From a checkpoint of a small transformer trained on Wikipedia: 14 layers, width 256.
Each number is 128 + 32 x the weight over its row's rms, rounded and kept within 0 to 255. Layers, rows and columns count from 0. Numbers have three digits each. The size before them is the row's rms in percent of the matrix's.

# up: layer 10 MLP up, 1344x256, rms 0.185, rows 51-117, columns 64-127
# down: layer 10 MLP down (transposed), 1344x256, rms 0.183, rows 51-117, columns 64-127
# gate: layer 10 MLP gate, 1344x256, rms 0.183, rows 52-117, columns 64-127
up51 093:139116150105127145094076109192069103102148165109101139124118156163144140199114128098097153196085145137174139153064120123121141184136090151116120093084082132128164088137088124146158111138140171
down51 096:145176090097155151123114093112099132191085194145110101112115097096167156084121151114144128132090203147125147126121145166117093183174119113117172156161096235202096080100116101141147200131132086
gate52 094:113159094131165101138127133106139131168126122089105126135157148082117118102120133093131179170150035085097111169126118133106151111153143107140164107161122126195130128131193131163089125148157163
up52 093:106103124124160120115138174118139137082154208172159090159125128136174133145196139066112208099109094154148073151169101139124122104097076163126107079128098120177121139193117128181072128111156123
down52 096:110107098140130174131078141074100145095117123132139163125142076099143094071172191113160120121175147150148139131083160175117081154114109187109163069140162115111148131110141117149169149107103104
gate53 101:126173117110079118124167120184161158163125105096099139128186142095113118083162143090105047091107139119106122190157087159056123153106067063126048180100155124109134122076134134142184138114078122
up53 101:149105089077136145157140137088142141180135109110131167107056146126147091089095169127096127151142168182170187140144071151133151110169095070094235129139088063165157089184180080135098128133154185
down53 104:108129096068122148073103104105138073192058095205121110122112136056178089157153141155120135180122035095150162164146184095102130098081100144130130096069113122131125101125180098109106145120136170
gate54 096:149109124116143125127101170101121080160192142091122103117082171236150171109115145129125205147154134173120137184147155150149129127167142189074121123120113178154126131152149151150081154184138084
up54 094:170081117185123167137186085210125102105114154112040139138136121150118084122074119144167142159178152113127172034132100121154147136112143089135158151145117106155078123129110152168114118076075090
down54 102:146108108109146161182189160148155108144106142139075171129119095110127140103115137117138115147156091143113104107122140152095063180119151082071092172065167071125183132104106137125116129143093095
gate55 103:131116170123192190118160052108142108146139156135122140145126151115099072086104138118163114085112095062124186134122089116117144111124140170090154166148125160143180122130134126113117139117136151
up55 100:077118149135162168153172133154170131100139148134150129104125110139079088195131125147082113102075151089110099149090136086099149076128152122133056169117110133150117113161130107115111187104075191
down55 100:103147098133141162143136108141125109147074120132127084128084154130178177132139138079143149113098201184137118158104143123163069126130164141063099132126082088141089113174084172118122086077115109
gate56 095:138087126158162144146128110159118107125099159133111181125163089139112068114122118136153149132122042141098116153191119120164196115161178142077199146092116162141126143092091148108161128116098089
up56 097:105139189150082101085185154068125071104195099200128116081143095144161174120107140103166096152101164154143119157124150084093182097138060184109156147122110137133106077117151125169115106062113124
down56 100:123139122130096151174128171096093139169123114175123153172083089088154101115147132131141142158152147161120131108118166123099155116141123137145140099146190163138170113158096128186124114144101136
gate57 096:139097039133129123155154086116120066082148124061177118164109105174094114099090135161179092083135122116155187160141137132122123106136057144146145148110067120149151124132165070059165132102114099
up57 094:171078103121132133134142044135131149113071118134163154159142122126141134178124183102120114155093185078125106154095121173090143120111101147161151135103078110108091126113123059108209121141124078
down57 095:143115100126091163136132143119141170140118143136144139057163165141094069085158155186119044125137126086138116136103158132082110129133116170147086114145112091090078113109131176105143153138105146
gate58 096:141137172123110100103122088081145131156138138138148076071088160146151143129097072125102131098164121098107133094118127149130190136103160196100170124160140159154145115148115151161136102189152144
up58 097:108112172141118165173078122107111066099123212184143170085100148120112116114136124126169103149119120155138124136119129111129112113193149134171187151077176153112123118084162185117099177130109143
down58 100:106147094136115164119085159155138141177125093101191154149166137131152104198099107176122112139157130063153106130133139099122182118088152129066128174157187161169106127154118135127181087137097121
gate59 096:122159108063078079135135174148108167146117162126089163119122186190125113087138114118086133149123132134173139148132050117145168167131205122124159148072158141082088165074154117094127144086114143
up59 100:127116141123104112127181118132098171143118132116144109187149097139158201086078086172077116136114149101173193123144026132163166148188093115114125111112126106088154127128099139088103099155091123
down59 100:139087125129108062125129127112161176094147118103098114145096065096126130197133142127135041209094155126150116157069194104181174133167145125135126157170020104155143062128093114143129163084116123
gate60 111:123129134094152164142113095156056136147122161161153142127169089085133139141084124126063070174128137201133164047075172144182064139114134079122129094140149152182069161122147146141119073175158164
up60 099:060185184148110154147102132097135120097161097182160075120117174145135086158133110110109106155072149152149115115130119156170105086166110184109100179128121098053088081127137124174146132115097140
down60 102:119154131157131126133094123207189102135148156146104143133110080126178087141121139149135116112129103141148100184092106162101090141197119186155084129130135122078109083131121100127072136147091111
gate61 097:098118136185150077048130134120103135119125126112116146116092147094171133174176115116114109086183166119140144055158155187174087126186101135089107114123158128176143132163112171123232114203132129
up61 096:117090134111122126087131110151095141120120140129109108144124127064143136138170066090120080171180120142121142114144075194114071050098086184161161148126160132133124156145122169091215092182084088
down61 100:153114155094181175113125163153142065157151114089136162127109131207082082154137147122141132115167080164160122099134169149160187115160161119095129118114140140087152112105122110131173174125131110
gate62 102:136099141109107118085183122086137143147102166104135140151133124115168108115077103118124162123117150144100164111078136121089103106135132102144124080123156115166178094168134156177098087163135174
up62 101:116099130156161195142125086221076138121138166066129162138126139192171110130092161108151110124129118109155202113124086181082146104150087113132133133075114129093136157153174150167124161120100192
down62 106:113124096103163147143045134141159161181090078123108103141101102138189127140171098115107086145074137163107080102142144114158142142107083118110111138174100104092121117146094094086085128148123184
gate63 099:113181090168107154116127085122149202153117167138086094134128135127142126102180143088171052131133130096132183132113066083154197126123102098155148130149160137119174128098143161098196063154081123
up63 094:160060192054145126115129079117151105101187140113131094149126123079136131112147110134139069090097152124073109132141108090155137122180112104111164115138146166065126111099155126141092106099157184
down63 097:161084150070129159086055131123096111111076121131115120144177109098137145143145109113156125122127064093106173133108096165136075104093118126158089174140122124115171076099171113104067135141193092
gate64 101:129117094116122145133152093132116097132155179140114126139125083123069115079154160150117160100112104132211177126176088125095106125085134146167104153082105123089137132092157107119090138083134125
up64 099:122076033126096141131114152133102158126164120131130111168137118135078158159074061153164076121153127080138130116119111154117237138164177111137175134105134167062110132092133163172067130102169132
down64 104:127102053155130157156144095106120114152127064109140144098163066145176081197109118110169147126095158125100108093149106082153106113142122136164209125131152135126117135097128083093077146135106106
gate65 098:143132106086171145109107101076180119142173105058075107134065137142077162092147108173139164090089118120129150171145106114095101135118118106138137121104145141103149093098112102183158192094143154
up65 101:099126138122155149088114148185159157131141150082130128113135157172103159066125120171143123187155106136068111110137115190155206125128134110174139105159185067108062135073190117176161140127163122
down65 103:142210142136098159108187134105141116117155125128100152146170135152137133123106182095042067132098145127117133114079140127151129089133121112162153153136087187093145155118167150149167149089121102
gate66 092:135153058113100115174146169140137126122164155142112132134136101081158145121181141152125126123140110160168096049093169112157123122188133128129141120104138110077116144149122081128107118171122130
up66 094:103143109119126117159115123120096107144131112116169078190128198141114174112052140135126075120167072081114110136153112194113078161127112113117101133149136107121090094084135145113148108073126166
down66 094:156151138072098173146176139124149147154165149079088142098103096081122084114146195114103149188159161162110153124110133129124118131063145126089118172137174115092124192117132129100096140138176127
gate67 098:175132127135179178114112077169121139126183142100063136149130120150126177169159064136141082116139197172098043130151131112140123149164129111113125122083167108130113141202107095117149156145126123
up67 097:104190112164144077191114160114103119142108159091172094162130118184030129126111171078110136063123118160132151145125155134153123141155114184145071131150130096154134111072116113119086166159160159
down67 098:215099140069111130166124140101171099174163155054145086081126181088074104122073133140172056188152115096112113099144131092085127121143141151153166132179090131143130146165105108127076210142114194
gate68 097:080099131120125110090120127157149069140140143087081087153152082127097057166157120119145089151183130145147080159105017137094148165088104120154138090136093096181123173144166145120162141130173109
up68 097:136114118129123150123210111177160109132035122109151120138134125146096178123204105226159202104189083148172109118160092090158143162102121155160125111121172082164099076211149134124148108116103137
down68 098:119092043094105119118153123097107141069149165173141127127146161143139131158160155093141122146187094104120080157201093121157120143156108061156079167149129132087083171106175081081151161155057125
gate69 099:142163108155086139132207114069130087168151071103124169154111065108096144132076108167102131181145135176104215140096187134125138097152157116138075155101149108195102089245116101074118180138159141
up69 097:155073138127126146141112123125066105097139184148162079103128120147088183089098053151164118123136057124096167130159127149151132206171101091123120120147147134141143084056117106145156111182113165
down69 099:101090151064182156136049125183140141077087131073161182146148111101169129122156136109106142122074115115100078140052118141192135103136190133142172137096091132159142108145100095104099152143150111
gate70 103:118116127103105157087103178122114104089139098116084082175141175139147135144131105136157101116084151164144158085075139135098084114135120208105139157098140087155128120150125130100139123179195131
up70 103:120139122128109193164101102125138168129115163113165122152165157205092115158097105168165188126146083119106153152116148112165110195086074126154087147134133134167149175099108155164151148165173119
down70 102:114103149133076123133109129114133175161112121114091153084171093130129064135099181099144136148160119146064121091118133117092116168171192156137085174151077102106088166173092127173132138091176106
gate71 103:111145135062147184144102095126063087114142090156092121172124130125147154107165064203159096086147112161115125172147163062104135189161156095144142135106111110122096191103133102098125161078141092
up71 099:115179121120117159112119107160150176184106093129085135152110123100143132143144115187135113075111135125103115158078144138096145147144127095112089127139120136122127149148164199147120119079125166
down71 107:114166121079141150112104128177105106150136107126176145132141113137101185138109144170093130150061147120100108099148114091145088101205143099146127106128054076142133163103132193156152191111122123
gate72 098:188104096143093156077153182145071145159126134104077114139051114070121110139115125152177229133154087119141137147137100106121123152138140113137142142087145124176089164123123156124107139129134100
up72 102:118153131158134109152095134105158118127120104147168056077157221120149109179073103080111019147129116123107169101067143129110092105067105062135114086128101131053134167134119087153120202139115137
down72 100:084164109137121136068136079103120166104110109119158102077153165138153117164141119149128152158133106111127079098106171158082156152137098098133175159100120197033113174174158085172164195134152114
gate73 102:157124099150122128207113160150122136121141198139132127142146144113078071072123132122097192115168185095118115140140117144092084182147128131120113145111192114129138114082127062055154145081113130
up73 092:149135110141109122123153063087181112163103062140144150106148105116198121116192125073083131198105115118098116151121089123145186120118136067079112059181071118154166169137168173106159137106201134
down73 104:108088135192155126138095159136128156119117169175131097128096108073127048115112194141177135115132135134170120127155103118086144142151129131110093121181141146092076075123138092095059102134145074
gate74 114:149131131125110099176134094098064129084093156125104188117127083146108118140077128105195091114124117083099145134094099102142127146152184097141159078114128107084115102155122109136114113107145144
up74 099:150111124151158143138128111105122120129147156145105127151120117179151138107103100098139107095099061058130129154124100163180162160163164103117189108151128082062114156201090139158108178115098138
down74 108:093148154128159117122110150153121144151136108096161067106094176085085143175199170179077137139097165183147086131130145184093135091101088127127101170144152169200172204092196118117089134151138132
gate75 092:112148162163124112167150098164118186163120075127123088173171142129143184122109103164122137128132145129187134144126157167091083138104155169119151115118074181120086113169150128099145126203127140
up75 092:111145094134099109110146100137134177139126105177122170136144114145107122093181176088116110148130091156125132134117145116205121097130116085141097112122161162125158040091163136130133133110139138
down75 098:121118164168073105128109138130119157085115066134105138182118153070107101105122137135128129121135124181148157141148145156134099126168167096114116115199172135155105137101076135097165081145148128
gate76 097:111098126100121105154109217161126096062142117171113089171088105098125103162175161177091111100132084134118089150168146087105108141091106046152146165094155080150154146121092131066147095114107105
up76 094:124160167150133116091105095196159194133096155124085109152160115109102104103064119099120158150177060094192167140073130094111143067106128130083146140121114073130127114138081180125103127147078151
down76 102:127120161066074139119165131115126126116156108115094134112159139120075183143135114183166170089137069102095103154101120135156118181127112110162111093085119094124168130084100149156095077142130157
gate77 102:117142134136169138168179136127200124166163085109081136102167064119111176114190152129139137066126115109119137185070125095108120187149198102067127101116132132146135124156140148157157125105122099
up77 106:118131201133163110118180171130135127128127046123158132103105099145153139158161149091169142140125144112117124234064169151118172165090129129071127132131085115149128142127114183124155156129114096
down77 093:167111126137091135088143142109162140140124147136148110125134097096172080143159176069136194109145184117130137073105151214126096093100151170121154165160158122106097137101134113118187148095168187
gate78 097:109133150128106117119050151107128137088176177116064134150114090137081140138172135090149128084091178126139151099139107091122078129086129124117136105172117088050114137152169146112136132109077115
up78 096:091160110124182195106149085119136155151106106132132125151172117182139131170102125125083201146151146172182135136161174088106137106112104138119116142116138191174123118112140096079113109097109104
down78 100:139153099118075110125063182104125123088121099141072068170153203138164103123092111110174185084094122142073111102129089127156110090128161093154139152148116051078086137101119108122065184185138142
gate79 107:148099202184081129137180142119122138132104145145134096082189095102143077117138087153166160132113096148160133142134141127143119112160146042150094092147096187166135085134072128153096146158163120
up79 098:119190158071169123101114096123126131165112169081138133103178175105135102113141141100134162063184104100158112125114093109174151105130126139160168138140111130172079131129096169041103091132103215
down79 097:158141125125153148176128150125153037138105211127102128181118101112133158173061158098121089168143167156095076120144185111155095152096106159102099145115092135189113098149087144160112199189118098
gate80 096:112157090123077100124093123112061133111135181172136127192180176108093190149133100140141140074128121146144117095154115187110165177154105154097151107130123153153126148145145102146110145139088138
up80 091:124125112116157136121059179135115142099169091146155078137188206141155107126145163097116096171091151150089117144151128135148116140115118104130186124137125146158151179096152181125111183110165128
down80 097:111156086158127158108151150112109234169046159139084127090137170145126190120132124122081134179103134085146134148084142144160170114195135107131142108129157097087182185142165137138167069155146213
gate81 089:135126146137130132129087110164074133153135147083131120148097112120165146103137096120151191150155131117123098106074096155068125119181095132132145156146133113133151146143102141089099098111161138
up81 096:149096110121212157100125157111183048137132134134130172148142091153138126076120152095113090179101177181043101154163114077175181174127157111126126154105151119147113089151108117087140138084107124
down81 100:145139128102121154121158175083168088163107068104178194126161130125105141089069101112119113114187107192096193115146136129141092125090161156154162141121103154083135135105068135119132120103140145
gate82 096:172157097177151169103152148151128127158137099127087104127106207148151163105113127097053081090094110115133076191131183096131105102137095143108137099085134083152125101106107126084120111129202155
up82 094:087101111149059132133149171138116154133166128131194167074133080143126082105137175067095121117110140214094130146143145112141076136092162118124113091115125140112141127078165185079113058104141124
down82 103:120077100142143132151063081125163075103140120084118094074133092116089097170142131148121143052149099135119093146125099086127088102121153131126103086106128153077175134116085125137109155148172143
gate83 096:085108123105108078122129130094100165104102151163121160169131092065108056142093157125104090104168055118091097121100122152136073059147071161128114175115125102140175117096162099081137140144162075
up83 098:122114174148125105158184138157131126094138137172123169165083142120149098037164097163176137111109119119145060069129150074106138071123154113172132158171068108155107122078119099119077175157131164
down83 100:075089132155110129079097094157112114171184106142063119105142148196199166142074135118116094134134088128132137122187214167147134081131151124122142113112118087121136148153112051123135113049070090
gate84 098:099066129104099148177157156155175144128064099189096194166121121111101110134075157179161128117123143135135079134145127110134090126104092128137133134147068108102112190169187129113113167167110151
up84 099:172133178113113113085125106125135099112136120177195161122109171144085104113177202090161090146131080156114134124154078092142062143078188135113153125138117144063148136165116106074091139094231156
down84 103:113177077165149123139195130096154129101085137108127114088133085117126210102148112139149124138147182155099197135108117152158132129124120166123060159108118104127065069116118078070149124121169118
gate85 098:131120131145103097168131149162126142170126147132101140132166114128130136138107148137089145090148105079133172126177111096111104123036131104085095110098063133160077124153193119097122081159109126
up85 096:115105125138146172143105110126170104123115110158128198188150129136112134112103098134130142161147091135049174113154067129090076174142187135158124116080130117150101106121115127088136117120115145
down85 100:090114115147127086111156136123107113097129095131117137153150090102145111105135074171083143140102082060125084080121098099119101094134187158199115121099191212106143166150113177104123108150123122
gate86 101:147131150115108130099192110160148102134120113120105192143155062069098165117114094133154104132157135068156208109155131060139157099096147079131113082094089138150137167117154150143135125082157124
up86 099:119121098160129192160105128110116085117067135107099108110156098150110126136164135134121152164113229138098141148127092124144131098150131141169124179114193145121110146127123138157151149059163056
down86 103:084104163140135154100125110169137127152133169096150144129195131137066175125127114082145103120128148156096086118126126149098149202050118127057095102074136104142137105107170073128098102067157090
gate87 101:175129104113091174099142140098088165077106149155125104156163126160131137162145100117170093074070088116100151094111090122127075119119120161171142152114147088143146151192141130183086116162102129
up87 105:096088119091121152110144130098184189184092090093142126121137151098119142163108138133098110135120133130145166096144174129152099123101063141061144129104076111080144155117168091069107110092123105
down87 101:127126130105070182139123054121170098132092113138149118145086129154120152129136126120142101118104094109147180080117178136162106111125078068158139117157068144127091104168173149195109080117103156
gate88 099:135172178138150167147127055151124154154175154091139167149134095129158110131175154146095051102096090140144131133117191122165115051149127139133111172112075156097109125159091102146097113076113169
up88 093:164126125170208155117143148091160123148139148130110106081157150125133114126144111167110148094114147074137125150148089159114112151092180138141120149095108113162146094145148169110088122112124155
down88 101:181141118172135121069114100091164109056085109186103112039114159092127167156082124119163149120112179083080174142162169141210174159114195132093168123131045129098108132126173101132118139162089090
gate89 101:150158049125129178134072149085117096168139101086106121120120095128135172158108131165203078118163152107114088144097083104123189174115138152142138178124094171144090147184105135095091123123105088
up89 097:156144091154102099169158141157136199165083104136125164111076144134097157146133148149094128043088168122133093081096044110073082141117102109143197114100140126123134130165144100192194183094117122
down89 103:192156086141134131157111100127145202110133165127116117151116160166102108126139106096099122147176095143127107075129040106184128135144097192119091124127152103132197124125116150165148101126151114
gate90 100:106148098108157136093127103066161149165117145128155133135162149182113131109026135164088071128090093140146152120133139152138084054113094036148200105127145151066134116105113115088130147130106184
up90 095:126135109086104132128081121162164042128127134086106141197101151125173115104134148127117091072094190120200107114135155130108103112113119106158157083091147143089137121170067165123086174179145162
down90 100:119094076121091134133117166162160133142165121188189122137092090161124101149123114096121093092158127130098122137116103079054144123166150090129094110155126171172147183160053130058149145130115096
gate91 100:003137184067163108101124103071185118053102136110181083146101155146089133129098113118100137126134176153101141098129177118127124103145144120114105102179126102093135156092213205120158128135077132
up91 097:150111107171135143150110061118141118079181163107113123115198161113155178094126150198165112173100123140150092149116108167133114191111137132125143166186157168113093126122109122088117092127157083
down91 105:133096124167127171086148138102142139173152145109094158165092147156136164109138128185122153197128154144102107115134125152131076133129103089128189134120125084123175113155116088169173143093134110
gate92 107:081105052124097146102085103120119137149119099115161064153089125088113159133169121167132134126160131105107136154125100103146153151157147172093119065111162167124137155141152084125139154189115141
up92 098:142122109155129087081088180114121108097149124115128107125059097159092142152078061064119118085112173095092105145157110185097121149130135138133102102212073134168201132126100097106118148139117120
down92 104:134208106136121123126133154107090128157132132168103186131138126086114098089093180134117065057099152144092131117160121107118117098148163136122177132092085176096119176175081102136157093084190127
gate93 098:163108123195226112075138193114110131105096111128166166102154153136122139115077160138169134124153130055103132102138137128152149126112151169171124120182111214082129191095156150110203158110090096
up93 101:145141145139120218155130145130118113171156121130074149112136152127133109125152098197144145117140149134122160172134149114140152100140114206157143148125169141057132105090106128174167095082089146
down93 103:134154131085145124172093086112138203124129098146130143114084116117148168182190160185116111155119094167175145121140100127111151131178176125210070175128169131143072135137069141101164128120168042
gate94 106:109166138105124173120142138129091167118166136132145127136047158132113079134166129133117123105157090133071110137156164135075119092080120102152140159110089110091186160155166138160104097109063174
up94 097:130102154108180121155154110152176099151128154134187154152153151132111134083102142102175085144147118131147172096153192111123128203113214179083143130173140094148136087171157136126129201142132105
down94 104:124110125119143154153154161079046105156120132120078128075136103121103173153156127099148127135141106116167115150090156136094179084202093114074143047157142160181145143152128152161113098188139145
gate95 099:095166160143133074110103127138168125183208117137122173121140195187123102129169190070152102094120123136142147140149135156132087140120164088172169114091113086105159116087134154096071132143152091
up95 091:041154113124122138142119035135103127107128091115114151120161163093127035095123103117162182065147115099166168096172151116137133129096127180126142153146122188081143173098182109107152111142127130
down95 103:166123119128188127166095092116124100119091114179073155129101119091127163132140153100069144132157097162158060108086127164087187132065107084125107087146123137153103091156116111137165127105067076
gate96 095:132159141083114092099193066121111085121153131129179145123134141149103093143191152154110085112107097130120123115151200128120157086197169088141127079138147120159147125099102139125087116133114175
up96 096:188149143101162148153188094148180117150165130113145160148173088168078121137093116156158089174108118146076162061206112140127159109133146117114117082140154128154166092112145151159117171087067103
down96 097:104125209089127161165068102122131104114102136089095163131156079113098127164129146113118104111133116096120125113111092128159120179145153168110154122139189178071154112056219191128166088131127114
gate97 093:167167145117100133121137115085110156140100186141150118114152138108131148084189143107100120091161154109159137146124100136138149108118109120122128088096154186120151158111086155132171132145115146
up97 091:115139144165127080160099112063115181079098107185103141144152104176153109107150130126113136117140159188144148109095083126136133155121096157087110078107114161148177125123172143137144138097129181
down97 098:141100152113082159095108118113104134132115147089141134206109129156107170148182156143091110157165123134151107159188049115146066144097162139082061095096113180131112153131138130207129134127119149
gate98 095:115123130112071163135163132077158131134112128163119166151138090113109094095113172130088161142040151071146159194066110067135134144091124124086055114134120141150134064140143101110086076105160117
up98 096:075107147102073131171179146130152133132128119108142116116149133101121112084148106070129136147119164112154174156140111194057095112164129139165135087089128152128143167152070099153175158121090134
down98 098:168111113094161118196107090108162136109208145159168084056123127110137121075122077086135110130109149134142174127192179107214123116119092086116140119143119081105150140188133162124138148164109147
gate99 092:143136119088131181051099102149096170076184164098148123159130124078124150171163134102169134055084123091071122107129134206152117116175136074154119110154129109185125112116119131130097111172099207
up99 091:105121126095195142156092156099135119098136164139102181092109120135086126130117139109131155085121153090169118168132163151102109152124171098115095069120148106135139077147166142138143197121151100
down99 096:107130153162138158125181049108096124068158196089156140087134116178156155102136139110137113068142150143056081102146110111108175172141107067108123180135170152161084145110193126104140132175140180
gate100 100:171165088102105150154164158121127134138113102161129114148159130177175109109151124138135139087117135128054086119165125116115086147196208168095150116109146180087224055167106148100195126161139116
up100 093:183155090184125102153072065099146150201148149119194132160074087123131132107126145153102104066105089137173134108162117110197131117118122123130153198129204141128119053154185072163143118125100075
down100 100:095158137117158143163155173077146103087125075116145127120143085106118099125199170159123075161085122148066170109126134082120167167120121161050110110129113110067146138085089149084158126125128107
gate101 106:050121145087092101105139092181115051089104110159118147115092150141092120108087096160084133140101181164064126156155136167140119144077075128127143179119176114133172110101148135109127171144113120
up101 093:055140164136130095074115127151157107165175144137141091119096121112180166159098138140158069108124159185127114100166165152099131167167092128169108131159175161198101155113101107123131177102120147
down101 102:112118166160100080122054104158126119097134114139127150147087209128139082107100125186101122112116169079116120101149179092070114087093111169158109193184120106120147143138100158155100126154142080
gate102 098:105232098158173111166066127106104143161140105199190094136153131164115094188182115178151076106152172168123078158123141110093100113133099116111188092098171123072148134151108149108128102123138138
up102 100:130140091155097155127109116163120118100100143129148114106140126094155152159163134100150103108079128097145206051115105118153157137132095140128191119124055145121120198154098255107153162142073118
down102 104:091094180103094149095097115123129110167134123145180172126140112069133182127136201131132089112099140078183134079066088178112085085128079126140114121151191126110171097108139176056106120110142124
gate103 102:123100088138116120105104164178125074161114193117115182117122155061135146134110174071149133116114139095147171143087136173108184129161110130103040167133083107158144087101113135126202166100121138
up103 101:135100120100082115125115059102096105109134135139158113224109143113104140130118106083140123162116201122103100142136076177189133104170101139114149079127134110104138132173128045129180164179144105
down103 109:124118115159181137143102132096173176184151101136178113178059110093039146154119121101114127148121142059099153084100137124100145139170109066082108130106170104099086065152107135170112057188121117
gate104 103:147145158140060220103149108137124165127162132168144076151131120096125101113171143133145137112148165106120107090141124186102198142067142085127098098080154131148181169143121146095114166118147100
up104 098:126186101146144134163109128162122205125054123085152154129138121156108081163182102095059096149150109090130132094136091140137109118119130121049095101132064168103177141122129155091161155149174097
down104 101:149126116119114179210141138163163179164166137133097218096157138141114156118129114096108135122066152089121164133165117113069150117120094115107106117163149157132086109096148134084195161158142082
gate105 104:117133133167098194153136100081123122122154144085114137099173084171189154136167134113139140127156127117122125163139066122131122165158135149169167139153114178117082144070129158132107152131163135
up105 101:124125068151142072156097189164121123118154126109115112106127110099111115149179135162135091146204098086130086065150169090115144169098182113107173077106093103143149139142111137098109100171034110
down105 100:124138165146100107175137107162113163110156134114161113103102150127173137113094108131116156113181113099137136081097152079077164113161140096129145115110149150110115091152113150160137165099125085
gate106 095:086166082064144171106132135135089088085128138126155105115147101052125118125094102097139117163132113157053147068115113112163137088152129155112076145054154170124171122092144142157107128158165137
up106 093:117125110149134124103088132096124131168169138115089097112107135129099086136154171105129166142088199108127144143127146166130176092119100095090141119136213122145115079169173100149242095142156093
down106 099:101191132110196125128117121179139110084122161091151120098122128138110093200177129137069104119138175125081132137182103153094105138129084108109160135115115134127157113142145135152135114155151118
gate107 095:080155123145155109054092162152181205127111153163153081136058104118117146122106166140155085132106029086153165134123146108179201182112108107104190083148115126054176148097163122088110111153131145
up107 093:185081103145136146154152170111133100147119077108109151121147158134131108162134093051114188156149157124107123145164164101079133110114134165161057086087152128118118123123079154156147148103171139
down107 091:126194128103151119152136174189108129137108103080119120190128138127144162115092115121106166131137149146153115121110124044171161141144079120106140177116113054120125142132160142141142147190123108
gate108 094:162133108162145135105122151109143095072175125092134130151144171119199097111145189155079134125129164166151039112090089093116145057122126124139122054123091102144126149134132132128163105177123152
up108 094:143145126102101132134151122056164128140134118065103087143088179106149132102164147093119129066133142091162166120087136107134116182157062149134140090127155136116122082170164119150090160157161072
down108 098:220111124076143051101173118117120165156149074160144093147106141130129102089145091169146109152129129115095063146137155081088190174160089106136143152131182107153095130096122118077117129106114120
gate109 097:164183126140124150165092121120074114178116160112184074146141140128166115115126143081060122119099166077156142147141054129142117124139139170155159123151120158078125152135153081171168091128146141
up109 098:146108146182154121092090125162102107112141175134106090127136137169138112156041086012157182190128142107165143123198068140146136130081108157155105135141111138147156115139093105128163115100107114
down109 099:105081111112135144132145200105090110098125133124135188114060159170177082131110131107139111106111125152126132121161099149135109082183108137136129099066155140082119132110119179139178114125165081
gate110 103:129149083145086116059124170186079126075167114192122136108103091088162177101067173070139170129142132107137124121155136138090124155132111089163133148111147132109096107140168154118101150178114122
up110 098:110095171133169160142191139133137132136116058121133124102195126130155114148080123134173190083147160143122147146103183104096132063080143152115190118142143103070124151153145122154142114094130140
down110 103:165127144092101067140221135172176096101111125121069132158084160152146114098087163115125147050130167106107144153151134178170131139046149100063069152130108122172148084169141153146142116128226128
gate111 092:124172142154127088165127060103120129095148108099106255135103150176120123111104120121105107122125090137184184148235116099122173105107158123088123108137128169133118147129156088095148117136210112
up111 090:094143155094104096122112156079125212139163119130135096145097144171163165151131073145114133097162090100117134172131167105094161148095128074117108083032117115172151123188112109150156103077152122
down111 091:150160085154080128130124179115159131150149106118185111088138096183146147136178150129071074114155093161109067133118149114190167108101083104119093160168155156130138076180144113080073107168088084
gate112 094:114103152061139129109126174174174080130123121145116099103175097186132158106160123144106124114178135142131139160191209109165090161128153138155096111129185127083167088121137130094162159120087143
up112 096:101159147139136121128114125145127089083161078112173156164131118133097056164025135067166138153080119142140145140180095166092075111144100130095179104109166135101116137104154102118139090128120129
down112 096:152072132096163125190112175109122111105120147131155066118117171112133109173059139125145103157160129117107164163112083151108143109085162101128152093078097130145097095133119124149117101070126126
gate113 093:078098113115132129155134107134103097144145132129183098104124087092142130119131136079068118113080137121160127118157156109120135099147086131174154142116136180129131123116160103128149087124132096
up113 092:096048108117149116163084144152129195111154104100180143142124133116103127114144113191135189140157113128092084164076115105142191106133148114182112129104135152116084134084104147072146084116100119
down113 099:148139167108165170102175098078079099141089151144099078119116187123115081119091144145174131169078113108114147051146103121123043099118161161082073097127098116139175096091099114124105118119140099
gate114 110:107051123175128204182133121166110137086151102058146187161095139182145124144097077160154138077149147126154085132170142150116161130125164167115087173158124158148116131137169099103110147136164140
up114 108:113134143137074157145068124110124114143056105143110108092085124086160136128138135120125094201131112142164156131101046130145147152102161095074119169130146131116169125091096153118178166098098133
down114 104:137180108118110157110143045112124086077118080141159099111086094116119128123110180102123097140118118121131138179089049185128166141064133114081116183081185094114139145134150132132102138144135129
gate115 099:126125126146139136137129139116078117082209096159116093130174091059132145158114118115167122108102114183157105098098115199094134108112107105100181136115144059073148159111138120168179189081121125
up115 103:156116114080090126124126153111094137136117153150135125103174126121168142109122110131159110192190126090119137174089152179092100142154097129166142122111083110108127158070149149077202165106139070
down115 100:080117076147085117086120216124147169113138115137143106058144139105156128116148094135133118138174107150189167125116173058102044148134030148142081086121144092158157103130095057159148158166106091
gate116 100:201144108140116140113142103087124089128103158166106198126112068132090126120099157093132111145085124098115151063109139109151153102111168162121119137115136175186133187152080073126142184204187100
up116 102:141090131110162114192118132090109125119144147092110146150176120162086096137143149121204136126057077088120118135102158140172100162154155122185080124136140146153128163183085093109080109135155146
down116 102:169059099145131095113151088095133141097141175178119130073132145092165129122119177161151141144100134179126089134147145180077144081115125123096112115210134073149080168097155133160098127239112128
gate117 102:120126126086164137125165174047100163115196157111112162113134115193129137150117083061103092162197077073124159186121079135135158152113102076129093145173164110123131161069116127098087087144138112
up117 098:100149149060144117180137102098146161098063114178141082139145123151105152190089089151152138143107092116136131120122184123159088118149124108077185084134148153097139161103072096152111115162113107
down117 101:109144099110146175132160107194149038121137171082151183108090113126125124129090132153144102129085135126162166114188122092119114135096126153147135218145086121113119147145129117160127135149135110